Each number is 200 + 20 x the weight over the matrix's rms, rounded and kept within 0 to 999. Layers, rows and columns count from 0.

# layer 3 MLP up, 768x192, rms 0.117, rows 549-585, columns 96-191
207,198,215,175,180,220,188,207,171,223,228,211,198,221,187,183,182,163,191,190,178,221,170,213,225,229,199,245,151,219,187,221,223,202,177,226,225,210,171,185,188,214,177,192,196,207,189,209,171,194,171,195,200,222,172,169,201,186,202,217,210,187,192,240,200,181,205,238,213,201,162,185,207,190,192,184,230,227,202,197,194,197,189,205,200,188,210,209,187,218,172,216,239,215,214,219
231,217,220,214,210,189,234,195,197,214,202,154,184,185,222,220,204,229,183,237,185,193,196,176,219,248,203,187,222,185,203,192,194,181,223,176,198,185,197,213,246,208,206,180,183,224,269,196,190,218,194,219,163,184,181,216,192,227,220,184,218,212,170,188,188,182,187,197,224,194,230,167,191,195,202,197,204,191,173,208,224,226,199,191,220,156,199,163,218,170,202,197,185,166,183,165
174,208,170,197,168,178,198,206,188,200,163,227,194,238,238,151,172,196,188,225,229,202,195,207,215,221,179,173,172,208,183,212,216,186,206,220,186,186,175,202,205,185,168,196,176,204,209,193,206,211,149,231,210,187,175,213,191,208,196,196,159,206,220,196,165,196,187,206,218,219,191,220,202,192,212,188,227,201,218,190,221,228,209,204,213,234,203,172,171,253,215,191,206,205,223,252
183,168,221,220,175,207,201,182,179,177,188,207,229,195,218,206,183,160,212,225,166,137,215,200,181,196,206,239,183,228,198,220,220,243,200,208,189,213,243,199,179,175,209,209,197,200,188,216,218,190,215,206,196,201,184,193,212,209,189,201,175,201,241,183,196,221,240,205,185,223,208,202,191,207,208,204,239,210,211,178,208,192,154,203,197,201,189,193,176,189,175,196,227,212,197,221
202,204,192,201,212,220,179,221,208,245,210,205,197,143,180,208,180,200,215,145,180,226,195,230,199,231,196,195,187,237,187,225,211,190,195,203,185,197,172,233,217,209,192,213,190,212,215,157,200,176,228,220,223,216,189,212,185,206,236,180,212,232,211,194,203,197,225,173,182,202,178,218,176,189,217,218,211,197,183,214,211,211,192,167,221,178,175,191,194,216,202,230,224,191,199,179
177,208,239,176,202,171,207,232,169,180,192,190,179,211,160,175,188,173,199,221,190,214,217,189,210,179,215,194,195,218,192,183,222,193,204,193,199,190,163,183,196,213,187,223,221,199,202,217,235,196,218,231,188,198,166,210,197,213,189,201,249,184,186,187,228,202,201,218,235,201,215,187,196,199,177,217,200,173,197,212,200,183,179,173,172,222,200,224,186,181,178,193,188,190,235,191
205,204,173,223,201,188,196,198,167,182,231,211,182,208,170,204,205,149,217,198,158,230,232,218,219,171,235,223,204,171,177,213,204,192,175,188,200,217,211,176,174,206,203,132,214,193,191,171,175,177,217,212,214,206,196,193,218,238,185,203,208,214,203,186,190,209,185,217,184,197,178,176,193,211,158,205,150,204,196,204,226,218,214,194,201,233,199,199,228,202,181,228,194,226,246,193
209,199,221,221,199,158,194,243,224,213,232,207,207,197,198,216,172,205,202,179,187,227,152,229,169,180,203,213,150,199,200,188,223,192,216,179,183,179,201,231,188,199,212,200,195,204,200,201,178,204,184,204,195,193,228,223,211,204,209,262,217,210,178,228,188,225,229,222,220,174,212,208,175,199,187,189,191,178,218,215,200,199,222,213,200,233,175,185,200,201,193,203,158,177,198,150
188,212,202,208,188,193,240,219,167,196,173,183,182,224,180,222,209,204,197,226,205,201,189,197,237,189,210,167,198,199,201,159,192,177,202,210,184,184,189,205,197,199,189,209,223,191,158,217,167,209,199,185,173,188,185,175,200,242,176,195,229,200,174,198,219,191,236,234,171,206,211,208,183,221,221,205,179,188,219,205,181,228,202,209,210,175,204,209,173,178,190,213,203,181,202,174
193,171,186,185,228,212,189,238,164,177,139,211,222,263,177,225,217,174,188,202,230,190,200,226,205,186,224,233,210,212,173,198,133,199,227,241,228,180,201,179,201,251,155,199,221,181,227,217,152,192,183,208,251,206,182,210,216,216,188,184,209,158,240,189,217,185,183,200,209,198,190,211,229,222,206,230,236,171,194,200,208,234,200,205,182,184,195,203,197,206,204,217,154,221,198,208
163,169,230,167,216,205,190,196,231,202,179,184,194,225,215,170,218,210,228,178,179,189,227,172,229,172,189,249,197,241,201,186,205,211,188,186,197,176,203,209,194,224,204,203,199,213,212,210,173,206,219,240,163,156,200,209,192,229,196,183,201,212,191,228,209,211,203,226,211,203,181,243,187,231,206,211,202,200,209,214,199,191,209,210,208,194,167,224,189,152,159,195,226,180,192,189
169,183,172,216,180,169,185,185,210,206,206,182,203,221,195,191,198,165,245,174,220,179,197,203,200,205,197,184,197,196,186,212,242,211,199,177,203,200,203,213,192,219,226,211,192,184,195,254,173,205,193,224,206,188,247,212,210,174,256,201,221,227,207,192,183,188,219,176,215,204,241,176,229,213,200,165,176,184,184,190,197,180,190,211,235,179,179,191,186,244,176,231,200,178,209,237
171,192,192,177,199,174,191,184,197,206,179,192,162,180,207,216,222,226,191,200,167,182,233,217,210,203,164,212,205,199,220,226,201,212,218,194,204,226,224,207,230,210,182,174,200,191,219,203,203,206,208,225,199,180,238,212,210,191,169,179,233,194,154,183,190,164,204,204,157,195,217,206,197,207,214,193,229,195,215,193,196,199,206,207,205,221,225,224,232,208,227,202,208,182,203,193
207,221,218,187,216,201,222,182,205,203,165,194,139,189,172,241,211,216,203,187,194,194,200,222,208,217,194,221,205,162,220,239,222,209,195,167,219,222,162,186,216,219,159,247,238,212,186,148,200,212,197,179,173,198,190,213,219,203,195,206,193,172,204,233,185,201,182,207,170,195,198,198,197,210,209,185,209,218,156,194,175,217,199,217,202,189,162,198,187,246,176,188,255,201,247,224
193,221,203,205,166,218,183,234,166,212,183,150,216,202,201,206,197,220,229,188,212,166,156,174,200,180,219,208,199,207,196,176,204,195,220,196,210,200,186,180,214,202,203,213,218,214,205,209,179,162,248,172,190,151,217,167,222,209,216,182,206,193,216,203,223,207,213,234,211,196,186,215,201,190,171,170,173,203,205,188,219,192,227,196,204,219,166,191,156,191,203,209,179,222,221,211
199,220,191,186,169,193,200,207,192,191,169,195,195,180,170,193,191,221,165,211,226,207,169,209,203,190,200,185,229,179,196,214,216,204,202,239,151,181,179,247,223,191,185,195,210,211,187,197,194,203,161,202,239,194,195,225,196,199,206,188,206,190,201,208,182,225,169,234,192,211,179,194,199,214,181,214,206,237,213,204,194,200,184,220,199,227,203,177,221,201,217,191,190,218,220,185
166,182,170,214,197,223,169,185,218,217,207,237,169,176,229,226,190,178,207,182,209,201,166,220,212,221,193,199,210,224,251,221,193,207,222,174,197,218,209,229,186,195,188,194,202,190,213,244,185,137,220,191,198,223,182,238,224,192,183,199,180,183,183,184,203,196,167,187,191,196,215,209,237,221,239,216,148,188,224,186,201,178,233,206,203,218,200,184,203,226,205,195,184,195,229,178
197,176,179,193,196,214,193,192,221,194,227,193,218,192,207,201,227,184,202,216,182,213,192,181,207,180,206,151,229,226,182,190,141,202,231,234,211,204,217,231,215,207,179,176,180,195,200,208,237,229,198,195,204,201,182,197,174,197,205,200,186,202,182,198,188,193,181,206,222,177,214,204,236,166,157,202,202,211,173,210,202,188,254,209,157,215,192,202,231,201,172,200,224,168,185,206
233,257,197,184,191,209,185,222,211,193,161,197,206,181,224,204,229,204,208,222,223,197,200,170,198,203,189,217,212,178,214,196,181,204,177,200,170,207,198,213,202,224,222,211,197,198,191,215,164,230,223,165,204,199,238,198,209,204,192,237,186,188,181,198,222,209,189,201,181,226,179,178,226,202,201,162,193,179,215,220,195,188,205,211,193,161,223,178,209,234,224,211,250,220,220,168
202,180,180,187,180,204,192,198,187,208,173,176,218,198,176,194,161,229,219,187,192,217,173,180,195,173,180,194,181,202,240,224,193,167,179,207,202,220,207,204,185,199,221,183,187,176,180,219,192,204,197,191,187,195,180,203,201,194,188,190,191,175,215,198,185,211,191,204,210,180,218,210,199,210,214,198,216,197,204,227,183,149,210,221,185,228,152,199,236,198,216,198,222,164,226,214
220,189,211,212,208,184,210,172,225,178,202,174,188,218,190,202,214,195,153,217,230,191,158,247,236,198,171,200,192,178,194,171,221,210,217,194,148,206,212,189,144,221,174,214,220,239,211,185,198,209,202,184,204,197,214,209,201,243,193,162,193,220,213,221,172,202,207,207,200,182,214,232,202,210,196,229,182,189,170,175,190,215,202,227,207,194,210,170,154,237,201,183,176,176,170,159
203,199,195,179,205,240,200,209,191,174,223,163,198,190,213,211,183,182,235,163,206,184,228,194,194,216,224,209,225,207,173,217,189,194,206,204,205,198,234,204,194,190,186,213,177,186,248,193,226,166,197,185,229,182,189,196,193,239,200,205,152,192,228,203,177,223,199,179,209,220,196,222,229,202,226,226,203,205,201,207,186,221,223,196,209,185,191,209,184,224,195,207,222,208,184,180
202,217,217,227,214,211,168,190,196,224,205,204,218,216,197,197,228,195,222,205,205,191,215,215,185,213,194,182,217,209,147,238,214,229,191,191,195,221,223,206,204,219,192,188,207,180,209,202,192,176,219,197,190,233,186,188,193,164,200,194,201,182,170,189,199,187,195,203,208,168,187,182,208,186,214,199,188,211,205,177,215,211,204,189,210,196,183,235,175,155,205,189,213,186,207,167
216,166,224,181,217,175,187,183,200,194,209,185,213,209,187,185,209,216,208,214,196,175,236,236,228,214,242,196,187,220,200,183,192,220,205,201,214,193,172,215,187,189,191,156,189,203,202,156,219,222,198,222,219,200,223,206,193,216,195,204,234,227,175,226,208,186,190,174,202,219,211,240,211,178,184,222,227,207,222,196,194,210,202,193,214,242,174,216,188,243,218,247,196,208,215,210
202,207,178,200,203,179,161,212,201,138,195,215,223,181,194,227,213,187,221,167,215,198,219,215,223,178,193,153,221,225,219,206,218,232,192,213,215,212,206,212,225,172,232,204,163,183,188,192,214,197,223,210,226,215,226,175,234,213,194,176,171,190,192,213,203,215,197,230,180,189,192,184,215,204,219,177,182,209,229,208,236,202,213,174,222,209,173,221,251,224,197,153,140,153,195,216
205,200,200,238,178,182,190,167,198,215,221,202,202,173,236,219,203,207,244,188,249,205,226,235,175,192,209,188,240,203,197,240,189,201,207,206,162,188,201,195,207,185,143,183,211,221,233,218,250,170,196,205,191,215,167,178,198,201,224,216,160,183,226,231,217,223,216,238,230,177,139,210,200,205,227,193,171,203,217,237,202,193,234,187,204,256,189,202,206,169,198,209,178,222,195,199
168,193,190,178,237,209,216,187,183,201,208,208,200,190,203,202,191,212,214,161,236,209,218,243,232,193,175,233,177,194,178,183,191,206,177,238,139,184,198,183,226,195,176,252,185,160,202,203,197,194,192,212,202,177,221,183,214,203,201,199,213,221,193,227,224,163,217,157,189,224,200,175,194,192,190,182,183,216,191,177,203,197,187,227,201,175,211,202,183,209,184,198,191,145,196,199
257,205,179,173,201,164,221,198,209,190,204,228,192,212,207,212,191,213,233,214,189,210,176,221,226,222,212,239,200,213,216,195,208,203,206,217,188,207,194,235,214,217,222,166,181,227,228,161,162,200,240,173,216,200,231,212,203,225,194,189,191,235,212,179,179,180,203,205,200,163,213,217,205,199,190,227,208,189,212,189,221,179,187,205,197,184,209,213,182,225,201,162,213,224,203,190
201,206,232,215,186,213,187,204,204,174,247,195,195,151,185,192,188,200,187,180,217,173,204,230,191,216,259,187,241,208,179,196,243,210,211,206,191,205,221,166,167,218,190,201,179,238,198,154,197,199,192,210,204,182,254,190,204,229,237,208,203,196,202,183,202,177,215,199,199,176,234,221,185,179,219,220,217,210,198,175,242,223,195,212,201,211,209,219,175,181,178,166,199,197,182,159
166,189,230,229,213,218,161,213,213,226,179,214,200,160,202,244,190,198,229,201,216,220,190,213,198,231,214,184,222,231,207,199,191,223,155,241,208,192,214,199,211,173,185,183,215,217,191,198,216,182,193,202,195,199,203,222,196,219,223,235,181,212,191,224,200,177,182,189,236,185,219,182,199,198,205,191,226,227,211,151,192,173,209,215,200,221,210,187,222,194,165,165,196,175,206,220
230,209,226,213,185,200,210,222,194,227,208,177,182,153,219,210,163,193,172,238,208,198,218,189,216,194,232,216,195,164,197,201,235,244,198,177,195,207,203,188,221,207,168,169,195,240,187,169,193,221,182,255,211,181,192,135,205,212,186,197,174,164,187,222,192,216,204,243,191,163,196,218,160,181,213,228,200,227,218,191,187,211,192,174,188,205,193,209,238,190,217,191,207,213,177,193
207,201,200,224,187,193,166,185,185,171,184,213,215,180,177,173,239,179,160,209,209,228,205,178,190,196,179,203,219,211,217,199,191,250,214,205,196,182,200,199,228,202,181,182,191,215,195,189,169,189,209,215,215,220,202,179,196,207,210,202,196,179,217,205,208,189,206,210,199,220,178,215,230,194,226,204,197,181,177,182,193,234,209,202,190,191,213,213,226,178,202,176,217,209,179,212
230,196,186,238,195,217,172,157,168,186,202,159,194,193,223,196,205,232,202,213,203,186,215,158,143,253,176,183,216,203,241,201,208,224,209,244,195,243,203,188,197,174,190,226,220,184,236,223,204,207,197,199,170,186,168,216,200,181,199,203,175,192,207,225,230,193,211,237,202,244,178,191,199,182,218,207,175,159,215,205,209,200,195,202,218,177,165,178,228,220,240,191,228,188,188,201
198,186,176,154,195,205,207,187,204,171,153,225,197,144,218,155,186,237,189,216,229,224,211,208,195,166,207,250,212,187,196,203,175,182,193,185,208,211,191,194,171,193,209,160,198,187,208,204,183,192,206,209,200,187,203,196,201,191,196,215,190,170,196,219,202,178,202,202,165,220,208,176,171,172,193,172,186,170,238,188,183,208,206,185,231,218,221,182,243,227,172,161,208,223,205,182
227,191,197,207,175,161,217,168,207,189,195,190,222,210,228,225,199,220,178,198,233,209,192,212,198,196,203,190,238,192,174,178,196,224,183,195,210,203,198,209,199,173,198,225,201,175,192,201,233,209,204,166,205,197,209,206,201,169,162,206,210,198,196,183,215,173,178,195,224,187,190,174,208,210,188,205,162,198,199,199,156,192,189,225,174,224,192,192,204,219,208,198,218,232,214,198
205,218,219,199,230,198,191,205,198,180,188,223,199,181,200,201,180,180,192,204,189,161,185,201,204,195,197,206,190,243,181,171,207,201,195,208,242,184,180,179,177,170,209,220,191,206,216,185,204,194,174,175,190,219,214,202,190,223,170,160,207,203,211,183,158,192,206,202,206,194,166,197,194,177,168,239,204,186,238,163,227,219,203,234,213,197,174,170,215,205,178,221,227,227,192,193
188,223,200,199,161,256,175,199,205,248,199,211,181,179,226,217,202,228,191,174,230,207,194,204,211,181,201,181,222,219,194,187,166,227,195,217,232,175,219,211,223,196,206,216,169,206,219,233,228,187,188,175,202,226,196,217,191,209,214,218,205,220,185,188,144,154,218,212,200,205,198,185,161,193,171,208,197,222,225,191,187,210,220,200,167,201,216,197,197,203,166,193,217,165,174,215
# layer 3 MLP down (transposed), 768x192, rms 0.117, rows 549-584, columns 96-191
186,212,194,170,202,182,212,214,198,195,182,221,205,192,210,196,220,228,215,243,230,226,181,223,239,182,206,212,170,163,174,203,193,214,236,217,192,213,178,183,189,194,214,218,201,242,200,217,224,184,189,238,186,213,227,227,198,193,209,215,215,195,179,187,198,232,214,205,157,217,216,212,197,196,189,209,166,198,176,206,165,229,217,209,211,173,194,206,188,207,206,161,171,224,213,189
225,208,203,204,189,225,225,214,219,194,168,191,191,199,170,217,179,201,211,218,226,164,220,237,199,197,183,232,221,240,189,199,189,210,202,175,157,214,166,157,177,184,192,215,200,157,182,200,193,186,209,189,154,224,206,209,152,213,234,199,169,206,194,216,219,209,214,204,174,195,178,224,221,246,171,183,222,208,198,168,152,203,211,168,208,204,219,185,207,197,198,183,202,196,189,187
216,201,207,199,236,212,205,188,220,216,207,170,226,186,188,228,214,181,210,199,168,200,215,207,184,189,201,229,201,173,215,202,192,170,187,185,196,234,183,187,197,218,213,188,241,181,166,207,215,214,229,202,191,191,182,211,168,190,175,211,225,191,170,192,213,193,229,169,172,181,213,188,230,206,187,186,178,183,187,182,250,200,214,220,186,220,180,192,227,164,197,209,182,201,165,184
178,197,183,217,230,238,184,195,203,180,242,200,227,222,203,211,198,193,218,203,229,226,190,164,204,173,217,173,196,190,236,197,225,186,217,178,152,192,206,209,191,183,205,210,186,220,187,218,190,222,194,246,191,217,176,202,194,228,154,184,188,191,222,150,185,182,214,202,192,201,234,190,178,182,207,169,208,237,229,182,165,205,202,165,182,177,152,220,201,172,212,203,187,224,200,202
239,239,181,217,206,219,205,164,184,218,173,174,195,204,208,204,200,151,228,210,189,176,173,168,201,189,215,220,173,189,198,190,218,213,187,181,169,176,208,196,159,167,234,195,222,167,213,209,224,215,204,226,242,202,218,181,186,198,216,202,178,198,227,166,179,169,186,154,206,206,206,193,200,190,221,180,160,178,183,230,199,203,172,237,210,206,208,211,209,201,210,198,222,218,205,218
214,216,175,210,173,214,201,185,228,202,214,228,180,204,228,190,218,211,196,238,211,169,159,223,203,245,194,208,195,214,156,200,190,205,159,199,191,214,194,213,182,192,216,194,197,186,195,187,196,167,221,177,238,220,184,198,219,239,210,209,201,194,228,204,211,195,177,182,177,210,204,200,193,231,249,172,196,224,217,196,186,215,192,191,177,174,205,180,206,188,223,215,185,212,196,219
174,216,174,197,233,221,202,178,254,177,204,200,176,186,192,175,239,196,209,200,185,220,217,202,184,191,223,193,208,173,202,206,192,210,191,232,172,166,206,201,205,207,190,212,216,198,169,206,237,221,230,183,162,224,223,173,241,178,202,198,218,198,208,191,192,217,204,195,207,195,226,191,221,187,203,191,214,194,191,197,188,186,184,220,210,200,211,179,211,157,228,208,217,238,196,209
225,202,237,180,193,193,223,201,184,196,214,179,198,182,207,154,204,205,168,204,203,153,183,224,198,196,212,224,184,203,216,195,167,208,241,185,189,228,214,183,212,207,206,234,222,186,194,157,218,220,183,197,205,245,173,162,205,193,239,263,195,201,205,173,209,241,155,205,187,207,192,217,203,182,194,210,177,182,208,180,204,165,187,245,220,200,207,215,208,171,180,209,238,200,191,218
227,213,202,215,176,196,238,229,212,232,215,143,175,208,174,203,200,222,215,175,207,183,205,193,161,209,224,199,199,211,215,192,214,197,192,205,180,200,250,212,213,201,230,192,200,212,193,225,216,188,218,217,206,202,191,224,185,161,214,176,211,211,239,228,196,203,212,186,182,196,205,189,193,179,198,221,194,194,208,208,197,174,212,194,212,193,202,249,188,174,218,188,197,215,241,213
184,223,228,216,196,211,195,209,212,227,215,211,185,164,234,199,190,212,180,192,219,186,187,171,209,211,156,202,198,161,204,220,228,181,236,233,180,221,223,205,192,205,184,221,146,197,193,196,205,185,220,215,184,179,185,196,196,187,177,188,202,230,198,230,202,235,226,219,194,223,199,201,224,189,174,201,178,197,171,217,200,187,233,203,227,193,217,214,180,205,167,209,222,214,214,208
203,184,190,196,211,190,193,201,208,185,191,253,185,169,174,241,213,223,225,201,207,244,199,166,190,227,202,202,220,152,207,148,195,213,175,176,227,200,154,199,172,184,211,195,208,189,214,215,214,239,221,176,218,188,210,208,173,163,214,175,195,221,200,188,183,212,197,200,180,200,222,193,199,228,220,163,170,216,203,181,219,193,194,189,209,187,193,211,188,182,185,203,213,180,220,166
194,216,207,198,194,234,226,199,234,222,194,196,204,194,185,199,229,164,222,187,183,242,229,211,186,221,171,214,198,198,214,165,199,210,162,173,164,206,209,214,172,225,196,211,152,181,227,189,186,213,190,195,188,188,246,194,154,205,170,182,254,186,186,208,215,172,193,202,198,194,210,192,186,211,185,192,181,175,210,188,239,236,172,219,215,237,224,155,214,193,194,177,159,239,153,185
223,159,213,167,203,199,185,200,201,196,216,198,195,184,212,218,193,217,192,246,213,212,203,158,182,226,171,222,194,191,195,191,200,211,198,210,201,234,150,185,219,212,147,202,205,188,229,198,188,202,220,204,206,211,201,207,224,173,169,187,196,194,173,185,221,183,202,198,182,218,223,202,208,204,201,199,224,172,230,161,194,220,157,224,186,203,199,212,229,196,212,206,226,179,181,205
153,226,186,227,197,191,205,224,173,210,215,204,236,212,166,244,217,183,195,202,220,176,202,196,179,180,184,211,184,192,209,184,194,217,220,191,197,200,216,198,193,192,216,200,192,203,152,202,208,219,203,176,187,225,188,205,224,200,182,207,198,183,205,173,200,183,201,188,206,201,219,245,199,199,202,197,205,204,205,218,210,183,183,198,207,190,200,213,248,173,181,187,220,186,165,171
167,182,193,199,168,190,167,240,192,214,174,188,200,190,192,207,193,161,218,190,175,163,190,209,211,175,212,204,208,198,191,210,217,205,210,184,199,228,205,206,231,188,208,150,161,205,193,199,198,208,251,168,171,170,204,189,179,209,182,201,217,187,205,201,233,173,213,246,176,187,184,181,174,197,199,204,174,213,204,211,166,218,198,133,239,173,224,232,184,198,199,172,229,219,218,158
191,199,176,214,225,168,175,185,221,205,225,190,212,222,197,166,187,176,190,171,209,215,184,172,186,184,198,180,211,186,226,228,207,232,210,171,188,252,176,183,143,221,216,195,214,219,173,225,217,209,187,172,186,196,207,197,184,181,195,207,190,214,191,213,214,241,188,234,159,210,236,209,199,188,212,223,231,197,220,190,190,205,222,195,182,217,209,240,177,180,183,201,196,218,241,211
226,237,194,189,189,221,203,159,220,199,182,207,162,197,219,195,206,155,227,221,168,165,209,204,205,202,202,195,221,210,213,200,139,205,202,190,196,197,240,197,180,185,180,247,199,169,216,199,214,178,243,187,214,212,190,219,232,184,195,215,201,246,201,196,213,178,174,214,187,197,192,178,204,207,193,212,196,160,206,211,184,197,183,196,230,159,224,182,195,151,206,191,232,199,196,203
181,226,244,224,221,218,204,208,189,188,203,194,188,189,221,200,208,212,225,199,188,199,196,184,215,239,221,214,208,207,204,207,182,211,171,183,207,214,204,223,182,183,169,203,253,201,184,204,203,224,191,213,190,197,203,182,216,215,217,187,148,204,248,220,233,172,210,176,230,216,209,224,204,210,204,231,198,230,207,160,183,190,190,211,196,188,221,186,226,169,222,187,208,193,202,215
209,152,210,224,208,214,199,182,213,176,198,211,195,186,212,176,183,192,167,201,188,188,172,214,195,168,200,212,230,202,202,175,178,235,212,174,206,194,246,167,215,188,218,206,211,198,188,207,190,195,172,220,233,223,200,171,235,200,222,204,199,197,178,186,161,219,178,228,194,218,187,208,192,187,184,233,183,219,151,216,180,199,227,219,206,167,175,172,188,202,189,220,208,175,172,217
212,206,215,189,201,222,208,181,160,209,172,192,220,200,203,217,173,219,209,186,200,222,197,177,200,191,215,190,214,182,208,204,173,205,186,213,217,185,213,170,187,203,221,205,222,216,166,190,183,202,198,218,204,214,184,211,175,180,196,195,205,184,189,209,197,233,141,227,162,230,168,234,191,186,148,209,180,164,193,202,195,207,226,205,179,208,195,230,173,214,224,170,198,214,192,214
167,233,191,217,211,207,222,161,198,235,209,231,176,193,204,183,234,209,233,162,208,180,204,191,187,195,175,189,210,208,192,215,215,220,219,187,238,224,212,200,211,205,192,203,199,188,205,162,216,188,181,182,202,174,179,196,182,191,219,186,196,196,210,210,212,184,190,235,243,215,162,194,205,185,182,193,212,210,197,224,216,207,224,168,217,195,228,204,201,203,163,211,190,233,209,236
237,169,192,219,200,203,206,207,174,175,165,215,207,221,189,197,199,202,182,190,189,220,219,192,176,204,219,207,201,173,193,218,170,160,247,234,183,208,206,180,187,201,185,219,191,192,158,245,223,219,176,153,192,178,227,197,163,233,157,209,223,220,204,220,207,217,232,201,232,225,185,205,191,217,211,216,194,191,199,207,192,183,212,158,171,160,224,179,239,225,205,222,166,215,215,201
166,229,204,161,251,224,204,206,182,222,182,171,194,195,199,201,236,195,228,207,186,183,178,201,184,244,187,210,206,184,188,195,177,199,200,224,221,196,203,241,195,237,205,230,199,179,193,236,192,201,204,172,233,186,188,214,207,215,232,165,190,198,175,224,213,227,218,187,204,178,192,211,206,181,187,189,203,196,207,210,194,228,217,213,226,235,193,176,233,186,237,189,205,199,203,179
180,200,197,182,193,204,220,222,215,239,236,234,212,189,209,199,178,184,205,176,226,183,208,176,191,193,184,211,229,209,203,226,203,210,208,199,193,181,226,219,218,204,184,222,213,221,199,182,199,199,176,213,172,178,193,200,194,213,201,173,203,219,218,185,211,211,220,210,211,198,199,174,213,243,200,190,195,257,192,203,234,228,181,214,193,214,139,211,181,185,211,196,221,184,199,192
216,194,223,208,184,222,197,202,234,167,170,175,195,209,228,179,253,230,217,218,249,194,238,182,166,202,206,245,231,208,204,220,219,222,231,174,227,241,199,164,196,238,191,231,202,221,205,233,167,183,189,202,199,161,229,221,161,193,204,202,218,202,204,193,184,198,212,177,180,155,223,191,213,190,210,217,202,170,223,170,170,201,243,163,155,217,205,202,180,221,228,217,212,213,207,180
199,215,180,208,210,207,217,186,173,164,192,140,193,216,205,210,159,198,202,220,203,205,214,197,194,200,190,191,236,180,202,184,180,156,202,209,210,226,196,177,198,197,204,195,189,223,192,211,210,193,187,137,223,178,208,201,198,220,186,210,229,182,164,189,187,246,173,182,187,204,213,214,183,217,188,194,195,181,204,207,213,177,178,185,224,167,190,176,178,203,213,196,215,201,222,204
228,203,253,213,179,211,200,206,248,168,200,195,222,167,198,166,211,184,175,232,193,208,186,183,194,193,207,173,170,170,189,222,194,212,226,208,184,164,206,222,191,209,177,187,189,187,182,238,215,233,222,223,176,175,181,197,184,189,205,213,200,200,153,221,217,189,191,199,197,193,178,184,209,220,212,190,199,168,172,232,228,201,199,212,187,221,175,220,205,205,179,198,184,149,211,174
239,163,238,186,165,214,244,186,216,179,193,198,169,194,212,192,198,207,171,180,195,191,167,230,230,206,204,176,183,200,194,206,227,199,214,178,201,207,180,205,226,217,171,187,202,178,194,142,210,220,202,189,205,185,191,206,194,202,237,209,169,172,196,206,193,217,165,208,189,218,163,210,177,198,216,174,199,200,207,222,182,183,234,199,210,204,179,191,209,196,203,223,210,177,206,214
195,210,217,163,217,211,227,194,239,219,196,212,167,183,157,217,204,174,191,201,211,171,183,197,190,219,185,204,210,216,177,170,195,164,207,195,188,245,220,200,205,147,190,181,219,203,222,207,225,200,223,202,188,189,173,191,180,218,180,186,213,216,190,202,211,174,185,184,211,205,190,211,200,195,211,136,184,209,215,204,201,180,206,236,203,202,214,218,170,200,202,205,194,219,241,191
185,223,230,246,204,181,209,195,223,222,192,218,193,196,220,219,196,191,194,199,188,241,212,205,215,187,193,176,191,189,209,173,229,213,166,226,211,214,221,205,180,227,234,197,169,179,189,198,167,220,166,178,220,213,189,214,211,157,228,207,204,186,197,178,199,244,208,198,191,219,201,211,210,191,192,256,204,193,187,187,208,227,179,220,233,192,214,183,199,204,191,197,169,181,209,171
208,198,178,199,230,215,223,185,209,221,216,231,185,241,201,201,179,219,198,199,168,209,225,157,180,205,214,177,197,194,226,219,189,143,201,251,178,213,205,188,176,187,212,215,192,186,190,226,214,217,216,205,181,181,183,216,206,203,208,208,194,194,193,226,214,179,196,180,209,196,202,200,184,186,195,208,177,179,179,207,201,160,188,231,218,210,212,208,178,195,206,182,186,197,226,205
182,236,204,159,162,214,171,213,230,223,199,215,191,192,172,188,157,187,211,194,212,211,233,187,195,214,217,151,212,203,224,214,186,192,202,215,236,200,197,187,194,193,220,238,199,215,203,189,180,213,177,211,178,203,211,203,197,204,215,189,188,176,232,197,185,191,193,206,194,214,195,187,185,211,214,211,201,184,158,201,216,201,164,196,241,246,212,228,162,203,194,195,201,209,205,185
184,178,200,195,213,207,195,218,179,221,178,216,173,195,184,218,172,212,220,171,188,209,182,215,241,199,204,213,153,224,188,200,200,196,201,202,160,208,204,166,211,193,216,234,200,221,205,195,197,194,199,211,194,206,191,197,197,180,219,239,165,198,196,205,205,190,206,209,219,212,131,220,212,172,205,195,219,220,194,171,233,158,233,205,191,210,196,234,202,184,198,199,206,202,169,229
199,177,225,178,198,230,194,204,211,196,221,221,223,199,226,196,238,223,226,204,159,181,198,207,159,171,172,188,208,205,230,191,242,193,166,191,182,202,227,163,177,224,203,230,194,196,210,246,184,171,179,194,197,187,191,240,225,247,205,249,191,173,212,186,226,153,206,188,190,220,183,157,215,191,193,186,200,193,215,158,170,195,191,204,236,210,210,209,168,204,229,204,185,219,179,156
191,191,212,198,208,194,185,181,211,230,215,180,200,208,194,206,179,185,221,184,215,205,191,208,183,220,202,202,232,202,181,224,201,186,197,214,197,175,186,217,187,183,213,203,199,207,189,180,137,196,208,212,228,231,171,215,205,200,220,192,210,215,167,196,198,194,204,209,186,192,205,186,198,182,192,220,206,199,178,199,192,219,180,160,192,206,206,191,206,194,220,221,204,179,167,205
188,184,210,203,188,191,201,173,224,211,210,192,204,230,212,230,184,220,220,220,181,211,182,218,194,247,164,190,177,161,222,201,210,215,213,212,205,219,216,213,216,196,189,224,187,223,225,209,197,191,203,209,199,204,206,225,197,171,216,208,190,192,190,221,186,189,189,196,173,199,187,200,199,202,180,185,183,213,211,171,177,198,154,210,182,188,207,181,217,190,198,207,213,211,188,214